Part of a small language model's weights.
Training: 140M tokens, 4264 steps.
Each number is 50 + 15 x the weight over the matrix's rms, rounded and kept within 0 to 99. Layers, rows and columns count from 0.

# down: layer 3 MLP down (transposed), 256x96, rms 0.158, rows 52-97, columns 0-47
# gate: layer 3 MLP gate, 256x96, rms 0.359, rows 53-98, columns 0-47
# up: layer 3 MLP up, 256x96, rms 0.384, rows 53-98, columns 0-47
down52:44 52 49 50 60 52 61 45 37 61 31 52 39 75 50 56 69 29 46 39 58 46 44 27 47 55 46 36 29 34 50 80 68 45 56 52 31 69 63 45 71 66 89 32 37 51 38 63
gate53:70 57 53 70 61 42 49 39 57 45 47 67 56 29 31 42 97 32 69 37 59 65 44 53 47 40 37 52 73 54 17 88 61 53 46 38 39 40 58 54 32 37 35 72 63 58 55 47
up53:76 51 21 79 34 69 42 39 37 40 53 58 46 61 40 57 28 65 52 67 48 19 31 76 52 33 59 44 09 56 65 32 54 43 50 56 56 57 63 52 46 63 73 44 66 34 83 35
down53:43 18 52 36 38 51 57 51 61 64 57 52 72 82 40 38 24 36 62 60 48 65 49 47 37 30 41 35 48 47 63 54 66 64 71 51 86 29 51 70 35 29 71 56 43 49 37 65
gate54:42 60 66 54 27 48 31 41 29 31 55 36 63 50 32 56 50 70 58 63 50 55 51 11 45 69 39 57 59 06 45 59 44 66 27 25 36 37 47 46 61 38 57 53 45 60 49 65
up54:28 56 20 67 72 56 63 76 30 37 66 57 33 49 70 34 40 53 66 45 56 41 42 67 51 70 63 37 28 31 55 65 43 46 66 39 71 49 53 74 50 70 32 50 66 44 71 39
down54:35 53 48 54 60 53 49 50 60 51 83 89 73 37 32 21 76 51 52 58 66 60 53 51 31 54 65 49 62 66 58 48 64 70 52 36 82 52 41 39 46 98 43 30 77 64 58 18
gate55:34 77 57 31 83 37 42 56 57 36 27 62 49 78 61 74 42 58 42 45 24 57 55 38 38 25 45 34 33 61 51 17 58 58 26 30 67 80 38 55 35 71 43 42 67 70 63 78
up55:39 50 33 15 52 16 37 48 43 64 47 44 55 71 53 29 64 10 42 79 33 41 45 46 60 30 54 52 35 62 54 34 45 19 53 44 40 50 46 44 12 49 74 38 83 73 81 63
down55:54 64 73 18 48 41 56 16 64 40 53 74 35 57 61 60 60 34 37 61 77 35 45 66 42 24 45 19 67 43 80 43 47 67 40 62 44 72 54 44 43 37 46 41 41 55 43 44
gate56:51 47 44 48 51 27 68 38 42 41 50 68 38 40 42 51 43 52 30 77 43 66 62 46 54 62 40 39 53 62 40 50 35 48 60 57 33 31 56 66 55 56 65 49 32 29 55 55
up56:61 33 48 49 44 60 42 66 40 45 52 47 72 65 54 42 48 54 48 36 53 55 28 74 39 65 58 50 56 38 48 56 50 50 47 63 32 85 55 38 62 58 43 38 48 55 36 65
down56:39 42 45 61 60 52 46 58 50 56 45 33 48 60 60 43 28 49 64 48 63 46 55 64 59 34 39 60 63 46 51 43 57 29 40 47 23 47 59 37 36 45 39 68 41 64 56 48
gate57:46 57 54 50 60 13 50 59 43 18 68 64 65 47 37 70 77 52 58 59 50 60 50 34 17 38 56 64 67 33 61 53 70 42 50 46 30 60 49 52 54 68 63 38 27 31 80 75
up57:47 62 25 34 63 18 78 83 21 48 57 37 22 42 45 45 62 82 61 36 66 65 34 62 46 63 52 24 58 65 67 48 59 47 23 36 39 43 48 27 58 73 26 41 34 59 36 46
down57:50 63 63 56 53 32 40 52 48 31 52 51 41 44 44 42 38 63 42 22 68 67 45 54 35 63 51 35 57 46 55 34 46 53 41 59 66 58 58 47 66 99 78 72 77 56 23 78
gate58:34 20 53 61 59 29 65 46 60 45 48 40 55 29 33 76 53 69 55 53 46 27 20 70 30 41 68 37 48 44 66 54 46 56 37 39 40 56 32 65 67 89 67 50 51 41 68 49
up58:34 32 63 35 21 39 31 60 72 63 53 71 63 42 71 98 49 34 79 55 44 31 39 54 26 43 53 63 30 30 59 50 47 51 42 61 49 40 43 22 49 57 70 42 44 54 44 92
down58:62 38 30 44 59 48 72 62 75 56 35 75 52 88 51 59 72 51 48 76 50 31 28 55 90 50 68 46 41 49 70 67 64 37 45 46 59 38 45 52 53 16 46 81 63 40 68 35
gate59:47 44 60 40 23 29 64 60 61 44 50 42 53 57 42 46 48 65 73 49 57 33 33 42 53 38 49 67 37 39 52 36 45 75 41 43 56 56 51 49 61 31 09 53 57 64 68 52
up59:51 63 39 53 66 53 43 72 74 28 58 35 35 81 61 22 69 53 52 48 71 59 61 29 40 41 69 49 69 70 61 34 67 73 58 13 53 57 43 51 74 50 27 62 71 39 71 58
down59:58 33 54 46 32 29 71 60 61 49 60 53 44 60 45 58 48 48 53 43 62 43 24 48 32 36 40 43 40 36 59 43 44 59 18 56 43 59 47 44 60 63 37 45 54 66 32 43
gate60:66 61 64 59 58 80 49 72 58 54 66 32 44 15 48 41 77 38 46 72 76 39 14 57 49 43 64 56 50 58 72 95 91 62 65 55 55 36 47 71 50 57 35 57 30 49 55 38
up60:26 70 39 27 47 64 79 37 48 58 24 69 46 39 48 68 00 41 31 66 45 27 77 42 14 69 42 78 65 44 23 34 53 52 57 55 59 29 42 81 43 59 30 62 56 76 29 36
down60:46 10 60 41 38 67 44 32 53 96 58 38 77 42 56 45 52 35 46 51 50 36 25 31 24 27 49 57 29 48 66 57 42 40 42 64 22 43 33 43 48 60 77 71 77 45 31 35
gate61:41 65 50 46 29 49 21 32 26 62 35 70 47 62 44 60 46 57 17 69 56 68 96 21 37 52 63 50 58 77 45 45 41 62 24 59 51 30 66 14 69 33 60 60 99 24 81 51
up61:68 52 67 54 55 55 52 64 47 74 43 73 86 70 63 27 47 54 34 64 47 53 66 42 30 69 67 61 54 56 43 29 50 59 58 32 81 37 21 36 50 46 61 63 66 45 60 47
down61:53 38 41 77 42 62 43 52 37 66 69 68 40 34 59 35 42 59 42 60 60 40 28 48 51 46 35 49 43 72 31 67 16 35 54 55 55 34 39 51 70 46 33 31 69 55 16 53
gate62:40 52 42 50 31 47 57 60 44 29 36 64 60 84 66 56 38 38 83 36 47 18 39 33 25 47 47 49 42 30 15 45 36 39 58 38 62 37 33 69 32 37 48 31 56 40 73 41
up62:38 73 61 45 56 17 58 46 29 76 81 41 69 42 60 84 41 59 07 47 59 59 46 51 50 44 52 27 48 58 65 41 50 75 57 51 36 55 75 39 67 58 54 34 50 41 48 32
down62:08 78 55 40 66 50 28 38 58 70 74 35 53 22 48 48 33 59 68 34 44 44 62 40 46 37 41 51 39 38 47 22 48 73 56 67 68 55 53 38 61 50 44 54 37 46 51 73
gate63:76 49 41 34 73 56 68 63 96 30 65 75 62 42 44 60 58 29 40 31 32 51 61 38 33 17 35 41 55 34 53 51 58 35 68 31 59 64 66 76 36 52 40 78 51 18 65 62
up63:57 43 53 69 48 49 70 29 42 74 73 90 57 36 48 59 32 56 53 40 86 58 41 25 33 43 68 60 55 61 78 49 67 63 65 56 47 71 53 38 52 12 66 46 41 99 43 53
down63:34 52 49 53 49 35 36 58 40 49 35 55 52 53 43 66 63 38 40 58 53 54 49 34 71 66 48 36 27 54 57 62 65 48 33 61 64 28 72 49 65 64 46 45 66 49 19 40
gate64:72 73 51 51 47 48 74 31 36 58 30 60 55 69 57 86 60 46 68 27 10 50 42 45 42 34 53 57 38 42 53 68 62 71 47 36 37 38 42 55 79 44 41 30 62 72 39 77
up64:74 73 73 44 41 36 45 67 54 36 67 55 40 36 26 41 55 40 54 26 89 37 64 63 76 47 60 62 58 53 46 60 51 45 32 60 51 54 39 57 51 67 52 64 54 42 29 43
down64:45 77 36 49 24 59 40 66 68 44 40 51 70 36 42 49 55 58 38 86 61 45 62 54 63 48 87 53 34 59 65 45 61 39 63 68 38 56 63 27 60 36 35 26 09 52 57 48
gate65:48 42 65 44 50 87 62 64 53 43 65 64 57 45 31 41 57 32 27 81 40 53 56 67 47 35 31 37 58 54 74 61 57 42 68 46 24 63 37 19 48 31 45 38 77 84 52 41
up65:51 40 35 33 51 58 69 56 64 58 26 54 54 50 39 43 63 36 37 27 50 49 15 57 63 62 38 70 68 39 53 56 68 49 67 63 45 69 53 44 00 53 61 57 77 51 62 20
down65:41 35 57 46 64 64 49 41 43 46 26 43 62 29 56 43 63 56 45 81 50 46 79 44 60 21 59 30 37 46 51 81 61 37 85 54 32 37 54 28 79 48 50 35 40 41 42 61
gate66:82 71 63 48 40 34 35 40 56 49 29 49 35 40 60 55 06 53 42 64 70 47 50 46 53 49 52 58 69 55 24 87 58 55 67 53 68 66 44 65 34 39 35 42 34 52 19 33
up66:39 66 66 38 42 53 63 43 46 50 34 53 47 48 32 49 20 59 38 53 84 32 51 40 48 58 69 72 45 47 43 81 28 54 38 53 55 39 42 55 80 33 51 54 55 44 44 48
down66:69 56 43 80 75 51 52 51 61 41 48 14 56 42 55 64 28 55 50 63 57 45 65 75 62 52 94 44 62 37 45 54 32 56 42 37 72 23 57 23 62 74 37 47 39 35 58 31
gate67:60 97 71 54 59 56 68 46 21 37 37 39 66 59 59 40 53 67 52 43 62 59 57 34 34 33 39 24 44 69 47 37 67 44 38 61 57 61 51 46 63 33 47 62 35 42 45 59
up67:54 88 51 45 37 53 47 44 24 45 52 55 52 41 83 55 59 38 46 46 60 36 56 44 23 53 38 57 42 71 60 28 57 51 42 43 56 66 32 45 33 31 70 74 38 37 46 45
down67:53 77 28 59 36 54 66 44 61 51 26 24 33 42 44 73 68 83 64 38 43 32 43 66 39 70 67 47 89 45 92 38 50 20 54 47 42 45 37 84 26 24 46 25 39 54 69 36
gate68:49 63 63 62 49 52 52 60 57 64 53 57 63 52 37 65 48 46 53 53 60 54 47 42 49 44 70 62 55 57 46 56 50 51 35 52 74 47 48 48 41 41 44 49 50 31 28 58
up68:52 31 27 43 50 44 52 45 42 34 53 40 47 44 49 41 49 38 65 46 44 34 47 42 51 58 40 50 43 41 56 49 37 57 50 55 44 50 59 42 48 41 54 40 49 68 57 32
down68:47 64 44 53 61 56 34 63 54 57 66 60 52 60 54 61 46 60 57 52 38 47 64 53 33 61 37 60 47 38 57 58 51 54 38 53 44 39 43 52 48 42 62 44 59 57 67 58
gate69:26 60 37 40 59 76 56 72 45 36 59 59 77 50 38 56 66 55 37 49 52 62 63 24 48 42 49 37 54 71 54 82 30 56 42 54 40 35 40 50 48 45 53 62 42 56 82 58
up69:76 37 37 57 17 48 45 69 59 44 06 53 33 40 64 40 52 27 55 66 66 42 42 52 67 35 72 43 40 44 51 62 63 30 89 45 34 62 47 91 60 29 49 55 42 22 56 64
down69:83 62 61 68 56 40 65 81 41 44 53 62 46 47 51 64 34 27 67 42 48 36 53 67 41 83 59 39 79 58 60 95 17 38 57 31 35 44 51 61 70 30 86 42 47 18 46 61
gate70:72 48 58 96 69 35 85 53 63 31 49 69 65 27 81 54 70 60 56 68 54 62 80 48 40 48 27 48 47 77 49 54 68 31 67 46 24 61 36 20 57 09 55 43 60 57 57 57
up70:56 27 72 47 62 41 70 55 46 49 53 73 38 47 32 74 45 76 50 32 38 71 37 09 71 65 49 57 48 75 31 47 41 44 47 44 52 43 79 51 59 28 54 62 44 52 57 66
down70:43 53 30 47 50 53 67 82 24 54 39 40 43 36 48 48 68 55 52 70 70 30 69 41 43 29 50 38 50 43 78 59 67 49 36 18 41 51 21 68 21 38 46 74 66 57 30 52
gate71:53 45 45 51 57 75 47 27 46 50 38 56 62 46 64 34 54 39 41 48 38 46 64 52 49 49 58 56 18 37 60 47 47 30 22 54 62 59 50 48 30 47 40 36 50 65 51 56
up71:70 73 44 56 44 68 49 53 35 34 48 47 66 49 46 61 43 33 76 80 37 56 50 57 42 42 63 35 48 30 65 56 59 37 60 41 54 34 59 52 40 38 35 35 50 56 42 54
down71:70 32 42 53 59 35 41 51 57 40 63 34 84 56 64 56 34 56 22 52 65 23 72 43 69 54 43 32 52 65 18 56 53 74 37 45 74 33 33 51 46 62 46 48 62 40 33 35
gate72:55 70 32 47 61 55 29 54 35 71 55 57 35 60 61 52 46 43 36 51 38 48 53 51 57 52 48 53 63 59 43 39 64 55 47 59 44 68 44 53 49 60 69 67 47 52 59 44
up72:49 50 67 64 53 56 51 50 53 60 47 49 28 43 61 47 53 48 49 59 39 52 47 72 60 54 46 51 50 48 46 53 49 42 45 69 54 72 45 50 54 44 51 38 45 60 60 55
down72:32 50 52 30 55 51 56 59 30 26 45 48 62 48 50 41 52 56 40 39 50 40 39 32 61 58 44 63 22 49 48 51 35 71 51 58 28 33 58 57 57 49 38 49 48 73 50 54
gate73:56 26 53 53 34 40 56 41 61 39 42 82 51 44 33 46 54 50 40 36 61 55 54 44 27 37 51 35 66 46 27 54 45 65 50 63 54 58 43 48 73 62 26 41 76 34 55 55
up73:61 63 57 45 67 52 66 30 67 76 47 38 57 54 52 38 53 37 55 61 38 54 44 53 32 57 68 66 33 73 49 45 59 35 64 34 59 38 64 51 40 70 63 55 51 40 15 54
down73:47 57 74 53 62 44 39 56 53 55 66 77 49 35 42 55 54 49 46 38 50 58 43 69 75 33 21 52 64 60 37 84 58 57 69 53 55 39 65 66 41 47 65 48 62 49 59 67
gate74:47 57 58 36 49 52 69 76 50 40 60 51 46 41 42 50 40 26 66 46 54 11 15 29 40 21 06 27 18 50 16 43 45 58 07 25 29 44 23 49 70 86 80 35 58 28 75 45
up74:52 73 74 62 53 46 39 34 56 43 69 36 72 64 36 74 68 27 52 25 43 61 78 32 56 72 92 56 95 64 46 40 99 33 71 63 42 43 51 72 56 12 50 49 65 55 32 75
down74:49 36 30 28 27 21 41 62 47 46 96 59 27 62 39 55 53 68 75 22 35 61 84 53 33 56 29 62 48 48 39 63 41 58 71 48 60 60 51 56 59 39 56 19 61 76 63 51
gate75:59 57 42 81 33 41 67 68 42 26 44 54 53 29 67 63 61 45 47 76 54 52 49 47 18 24 62 48 37 43 48 70 43 49 29 60 50 23 50 31 38 37 74 45 42 31 31 69
up75:45 26 54 39 76 66 08 54 50 49 52 46 66 53 43 21 67 54 49 58 56 58 49 62 31 26 66 42 38 63 21 55 46 52 69 45 59 39 58 51 61 10 70 58 23 53 66 65
down75:42 25 52 29 49 32 53 52 35 71 34 27 41 34 39 49 75 49 12 55 41 29 36 44 10 51 44 42 35 46 57 59 46 39 83 39 62 52 48 43 51 54 48 29 32 40 34 19
gate76:42 62 28 63 50 22 54 69 39 39 60 24 80 43 81 67 49 44 39 39 43 77 48 27 33 17 49 48 13 65 67 63 43 53 57 66 79 53 43 62 43 64 47 48 34 49 54 56
up76:34 59 22 24 68 44 33 36 77 48 92 70 41 34 39 70 50 50 35 30 41 65 44 33 59 76 80 61 51 34 63 43 58 68 45 58 49 41 87 79 52 62 67 41 47 48 48 06
down76:42 73 52 67 70 70 61 57 55 62 65 20 28 27 51 80 30 77 41 52 67 20 51 55 52 59 42 36 62 42 58 77 50 38 21 31 62 40 44 42 41 44 58 59 67 54 54 52
gate77:55 30 47 39 38 36 48 63 64 58 24 46 62 43 50 52 31 46 31 55 63 94 50 59 64 17 69 65 41 24 22 47 64 61 41 39 56 78 60 49 26 30 38 41 36 56 48 25
up77:50 41 37 51 34 72 19 52 79 42 34 30 37 58 94 55 27 73 61 38 43 81 24 58 55 29 62 95 58 50 34 21 65 54 42 55 10 48 55 38 51 66 39 33 55 65 58 40
down77:44 43 54 77 70 40 28 73 34 52 67 43 49 37 60 48 27 47 36 45 41 48 66 41 33 63 57 72 52 25 76 71 45 58 60 22 51 45 38 57 57 35 37 38 82 67 15 65
gate78:53 56 51 52 49 52 54 52 52 49 49 55 49 55 49 56 47 45 41 51 54 48 53 53 53 47 55 54 50 47 58 50 51 46 55 42 49 48 46 47 53 52 54 46 53 46 46 54
up78:48 56 53 49 47 53 53 51 50 52 54 49 45 47 49 54 51 52 46 57 55 56 51 52 53 45 51 52 47 46 52 57 51 47 58 41 52 50 54 47 51 49 53 50 50 54 50 56
down78:49 41 51 53 50 51 47 57 49 44 53 50 54 52 50 47 54 53 47 52 54 42 45 51 50 48 42 49 49 55 43 51 49 47 44 55 42 49 46 55 43 47 47 52 54 51 53 45
gate79:21 26 81 60 60 57 50 78 44 18 37 31 50 71 69 68 89 62 34 57 57 35 71 24 42 45 54 72 29 53 73 59 67 38 45 58 23 44 60 71 54 23 47 34 78 35 39 64
up79:41 45 03 60 57 54 36 30 26 62 61 61 38 61 53 56 31 64 75 41 46 53 82 73 28 28 58 29 00 47 40 36 49 61 88 51 58 32 74 50 52 56 25 48 63 63 71 61
down79:49 77 29 62 37 73 47 46 72 65 41 57 31 90 51 45 63 71 58 39 16 51 57 48 60 25 48 38 75 46 54 56 53 45 22 44 35 58 31 68 35 44 91 61 32 43 43 56
gate80:72 75 35 64 66 52 61 74 41 58 37 46 40 48 57 46 43 63 41 48 38 59 47 32 54 29 60 70 41 30 37 48 50 44 41 31 60 64 71 40 35 50 39 62 25 43 45 36
up80:32 53 43 58 63 49 33 33 29 50 76 39 63 47 38 52 58 50 67 70 51 58 34 61 42 69 72 51 61 43 67 16 70 29 55 44 45 42 74 34 41 72 13 52 24 54 62 42
down80:50 65 41 57 52 61 27 64 82 50 52 49 28 64 66 34 23 53 59 48 34 40 64 46 53 45 62 48 92 53 42 53 30 78 54 48 77 61 63 54 34 77 76 44 59 54 43 63
gate81:46 62 43 47 46 62 50 42 70 34 50 38 52 62 44 42 51 42 40 39 49 57 49 30 55 50 53 70 41 48 60 47 57 71 51 55 45 30 32 50 40 57 61 40 64 74 42 69
up81:66 51 80 65 39 54 46 61 60 46 76 52 53 61 24 75 48 55 76 33 51 30 59 51 42 36 71 29 42 66 60 53 53 51 29 19 73 63 41 61 49 30 44 36 50 60 67 32
down81:77 21 65 64 68 60 31 49 68 66 40 53 47 62 31 23 56 32 64 49 17 58 27 65 53 65 70 65 62 47 65 40 63 63 48 56 47 59 65 73 60 39 47 58 48 49 71 33
gate82:52 33 51 34 52 59 29 47 39 34 48 54 61 40 67 52 61 48 53 41 60 55 55 52 52 54 60 55 68 60 59 59 43 55 57 48 48 38 17 42 45 80 57 46 61 73 62 74
up82:61 58 54 70 51 40 66 50 48 76 44 42 36 42 26 58 44 29 13 49 56 45 47 43 68 49 52 51 34 53 52 43 63 57 69 49 52 72 75 56 52 29 29 69 65 27 47 23
down82:56 59 36 52 62 72 55 44 69 63 59 45 41 67 66 61 24 52 66 45 44 48 38 56 39 50 38 47 45 45 55 62 23 44 54 69 52 53 55 72 50 45 47 75 36 38 64 48
gate83:78 41 76 44 38 69 56 52 47 33 62 53 74 47 55 55 46 61 54 60 39 66 52 50 28 58 39 39 58 52 62 66 48 48 49 34 66 53 77 54 63 55 51 49 71 48 57 65
up83:47 46 17 39 44 64 53 47 63 62 51 65 61 31 54 38 52 69 54 26 49 39 37 38 43 56 37 47 68 55 36 19 41 52 43 42 35 63 67 53 38 45 50 75 44 33 60 59
down83:52 65 69 33 69 35 40 35 43 33 69 22 20 50 45 37 32 71 58 51 53 66 52 43 51 18 61 44 45 47 45 51 69 70 44 50 66 47 47 24 71 45 43 37 43 44 54 66
gate84:42 30 46 35 56 43 47 53 77 41 26 52 63 58 42 64 42 44 77 80 38 42 63 38 57 33 47 52 49 66 59 52 40 59 69 31 74 65 50 49 35 42 55 37 61 46 69 57
up84:53 50 37 21 25 72 37 75 41 24 43 80 60 69 49 61 59 44 41 75 28 61 46 48 75 47 57 52 33 40 48 49 44 63 99 52 66 65 40 44 46 69 58 86 50 37 74 43
down84:58 53 65 52 32 41 54 75 64 60 51 49 45 22 45 71 37 52 68 50 66 40 35 57 29 52 41 46 66 28 68 66 66 39 48 47 52 30 58 61 52 54 50 42 84 63 54 52
gate85:49 44 20 26 43 44 58 65 56 59 65 52 57 62 53 41 40 50 39 57 63 57 38 27 65 74 54 42 56 78 52 63 35 34 55 32 62 68 31 46 69 25 51 58 54 35 61 52
up85:61 48 58 46 68 56 42 49 32 56 40 44 58 82 57 31 68 24 51 60 45 50 39 56 00 56 80 49 33 57 63 57 51 71 58 50 23 45 41 59 48 56 43 40 28 54 41 42
down85:30 72 38 43 42 47 59 56 49 41 55 46 47 37 44 80 66 58 54 44 61 26 28 59 55 51 12 18 40 56 49 47 28 66 51 71 45 36 54 37 73 56 41 67 40 63 70 48
gate86:34 49 40 67 51 48 39 51 62 33 60 57 40 59 60 38 44 55 35 46 56 43 58 55 26 54 63 79 65 37 40 35 17 50 48 25 60 52 35 42 68 80 76 67 32 60 47 84
up86:42 68 30 31 43 60 54 50 33 51 50 54 72 13 20 56 38 59 45 42 69 50 32 58 54 43 50 40 42 53 54 66 71 71 79 52 49 50 34 52 38 66 69 21 49 42 42 62
down86:48 44 21 51 64 35 58 36 61 46 49 51 99 55 37 35 37 37 56 70 54 44 85 54 48 33 40 17 53 53 55 63 79 83 38 26 42 25 92 43 46 74 37 44 58 32 74 40
gate87:63 65 63 52 24 50 67 83 74 45 41 69 80 77 41 40 56 98 73 50 76 69 47 34 31 10 54 39 75 68 49 35 54 70 40 36 51 69 40 30 98 60 16 70 46 48 93 98
up87:32 49 46 58 84 39 29 13 05 75 46 39 24 52 40 76 57 24 38 44 11 48 37 80 80 76 29 33 47 61 63 58 54 01 52 62 70 19 52 47 01 27 99 42 36 65 11 40
down87:42 63 67 53 99 64 37 23 35 60 41 45 22 08 80 59 64 33 46 65 00 50 44 75 78 52 16 54 32 66 68 56 56 37 50 61 34 32 81 53 17 61 99 51 40 62 28 35
gate88:40 74 60 33 38 46 45 57 83 54 42 68 31 44 47 36 49 30 78 54 36 42 87 62 49 36 37 40 47 36 43 35 48 39 29 46 50 71 54 68 42 45 48 58 38 58 56 69
up88:68 70 54 59 52 80 66 45 48 52 50 33 44 61 44 52 50 58 44 21 50 61 65 34 33 31 34 37 10 77 19 53 64 55 37 28 29 45 55 55 82 18 40 25 44 55 47 48
down88:34 37 46 63 38 65 57 66 55 47 53 44 58 51 57 59 29 31 50 46 72 63 88 67 71 59 52 38 77 52 69 65 56 52 61 71 37 43 74 31 64 43 57 47 39 37 57 51
gate89:51 38 65 43 48 48 86 35 57 47 57 49 43 61 46 56 41 64 30 41 41 24 37 43 46 37 39 51 35 71 61 66 48 44 36 45 45 74 55 66 41 39 35 32 58 46 58 38
up89:64 56 63 26 69 50 81 46 54 69 63 46 72 71 30 43 66 49 57 53 70 77 12 63 65 49 29 37 44 53 45 64 63 36 76 58 81 54 31 47 40 62 50 49 55 55 48 48
down89:65 46 29 87 47 88 22 58 30 40 37 40 60 41 35 51 62 26 29 40 70 30 66 67 34 50 43 63 53 70 52 70 33 34 63 33 43 51 44 31 50 63 41 41 35 44 54 58
gate90:58 49 28 47 77 66 21 43 49 62 23 38 33 56 29 65 31 52 46 52 36 35 26 59 68 29 71 37 69 54 32 25 55 32 48 64 43 40 47 48 35 60 57 59 44 64 56 61
up90:30 37 43 51 37 47 33 59 46 57 50 56 56 67 48 54 29 51 68 43 41 33 48 35 39 39 69 59 37 64 56 54 48 75 44 59 66 58 30 38 66 26 32 49 70 27 73 62
down90:49 35 33 57 47 68 35 48 76 49 37 37 49 45 49 51 74 51 41 55 27 49 51 54 62 30 61 30 50 72 45 21 42 45 32 63 42 44 40 79 61 40 19 47 43 54 50 37
gate91:54 19 53 57 29 40 48 70 95 73 48 46 51 53 38 15 55 80 29 45 46 43 67 52 61 55 39 44 31 54 27 43 60 56 74 43 76 58 55 39 44 36 80 36 67 43 34 41
up91:44 39 31 36 65 30 29 62 49 63 48 36 57 60 47 26 60 54 73 35 45 46 60 32 60 35 41 39 61 54 38 51 42 14 52 62 69 36 69 51 60 52 51 38 36 45 24 69
down91:27 36 42 73 65 72 52 72 47 38 58 46 66 60 22 65 51 61 57 66 66 44 52 62 32 49 20 45 66 61 74 40 55 50 71 43 53 76 51 48 55 48 75 64 56 19 54 51
gate92:61 49 57 20 60 44 33 53 44 68 49 37 68 60 58 72 60 51 21 65 71 49 63 27 55 78 50 23 28 51 22 74 47 60 30 47 30 61 38 44 68 53 70 32 56 69 43 95
up92:27 52 57 50 39 42 54 65 46 54 57 76 85 63 59 40 41 43 47 32 41 48 48 31 38 34 71 77 54 19 41 69 64 60 41 56 66 48 55 51 19 63 40 40 15 51 70 62
down92:64 42 54 43 66 91 44 48 30 33 42 50 42 47 12 58 48 53 43 69 60 29 41 39 80 48 31 32 38 44 58 31 41 33 49 46 47 63 47 36 44 71 24 65 27 43 50 67
gate93:21 54 72 45 65 87 49 51 66 33 58 56 73 56 57 63 49 81 55 75 55 68 58 44 41 52 56 43 63 22 53 44 57 66 77 54 38 48 44 41 36 55 53 70 70 40 59 49
up93:46 62 92 38 55 72 66 62 64 43 52 60 58 64 44 48 34 50 35 53 59 71 30 43 39 53 72 62 53 36 34 66 29 55 60 54 32 55 57 45 41 42 48 59 48 22 30 46
down93:78 32 46 40 72 35 49 47 60 47 57 63 26 59 66 36 42 39 57 40 10 47 60 38 56 48 35 46 58 59 49 51 49 80 60 42 64 43 40 71 54 38 43 59 66 37 52 44
gate94:40 56 37 59 56 62 41 48 54 33 57 52 55 42 56 61 46 43 57 68 60 35 47 38 52 54 29 36 56 59 49 40 69 66 49 49 61 26 60 55 23 63 37 59 64 33 53 42
up94:52 35 51 41 34 54 25 64 62 32 61 61 39 56 65 63 46 50 53 78 60 50 58 63 50 35 84 51 31 65 52 39 36 54 60 38 58 37 57 40 54 53 49 80 89 09 34 42
down94:46 42 45 24 58 45 57 42 77 26 53 15 28 45 68 54 35 51 29 36 38 53 56 33 46 39 39 28 59 66 53 35 38 51 42 51 52 51 77 72 67 75 42 07 47 55 43 45
gate95:92 36 84 60 75 58 65 53 60 48 41 41 32 46 45 29 56 31 60 37 62 39 49 35 63 38 60 38 56 51 51 43 62 64 63 48 28 20 54 56 67 57 76 63 60 64 49 61
up95:42 50 55 38 23 15 56 38 49 62 45 36 40 53 49 61 13 58 39 54 38 65 63 53 37 51 43 69 10 54 57 31 57 52 32 72 80 48 42 34 57 37 30 38 64 30 37 41
down95:41 51 71 54 30 48 31 49 78 65 34 11 50 34 63 47 56 74 34 54 26 43 30 79 27 62 53 35 77 28 40 66 77 50 43 21 72 57 40 21 76 57 76 99 38 68 47 79
gate96:28 58 73 59 68 56 44 51 55 37 82 53 44 70 54 43 58 33 44 60 59 45 30 56 26 38 65 71 53 32 31 33 55 55 17 38 67 60 43 60 64 50 57 60 43 67 59 56
up96:60 86 78 45 45 39 57 59 62 41 30 61 39 39 43 61 51 59 53 38 61 07 45 63 48 54 56 63 58 35 26 71 36 50 74 48 47 73 45 67 52 40 53 50 49 47 48 51
down96:62 56 34 46 47 40 41 82 49 59 22 78 17 59 52 69 58 33 71 83 36 40 28 45 37 48 58 63 52 30 54 48 51 42 42 75 51 33 44 66 63 66 61 41 46 61 33 48
gate97:49 55 48 44 63 59 69 47 42 51 28 48 41 39 93 46 47 32 55 41 49 47 55 59 22 57 36 52 71 42 30 35 23 49 34 67 71 61 79 57 56 34 59 60 73 45 66 39
up97:51 11 39 32 45 39 70 74 45 57 59 41 66 66 36 57 38 54 58 48 35 40 57 19 64 36 45 81 71 61 36 17 60 71 21 70 49 40 60 41 08 67 43 43 49 82 76 42
down97:73 18 47 64 71 33 71 53 44 42 53 30 34 23 41 30 54 50 34 55 56 48 16 35 26 63 35 56 35 61 50 41 51 24 45 25 34 50 48 73 83 42 28 40 59 52 63 45
gate98:68 50 44 68 19 35 26 56 59 30 29 80 46 82 46 84 30 26 62 57 63 29 68 75 55 57 48 62 53 55 55 46 61 39 55 64 55 46 21 34 50 75 49 31 68 32 79 64
up98:54 61 33 55 62 61 44 58 71 42 13 64 17 58 16 34 36 47 57 66 49 56 65 75 50 32 55 57 64 30 28 54 57 27 37 46 17 54 19 35 35 41 28 69 71 06 47 55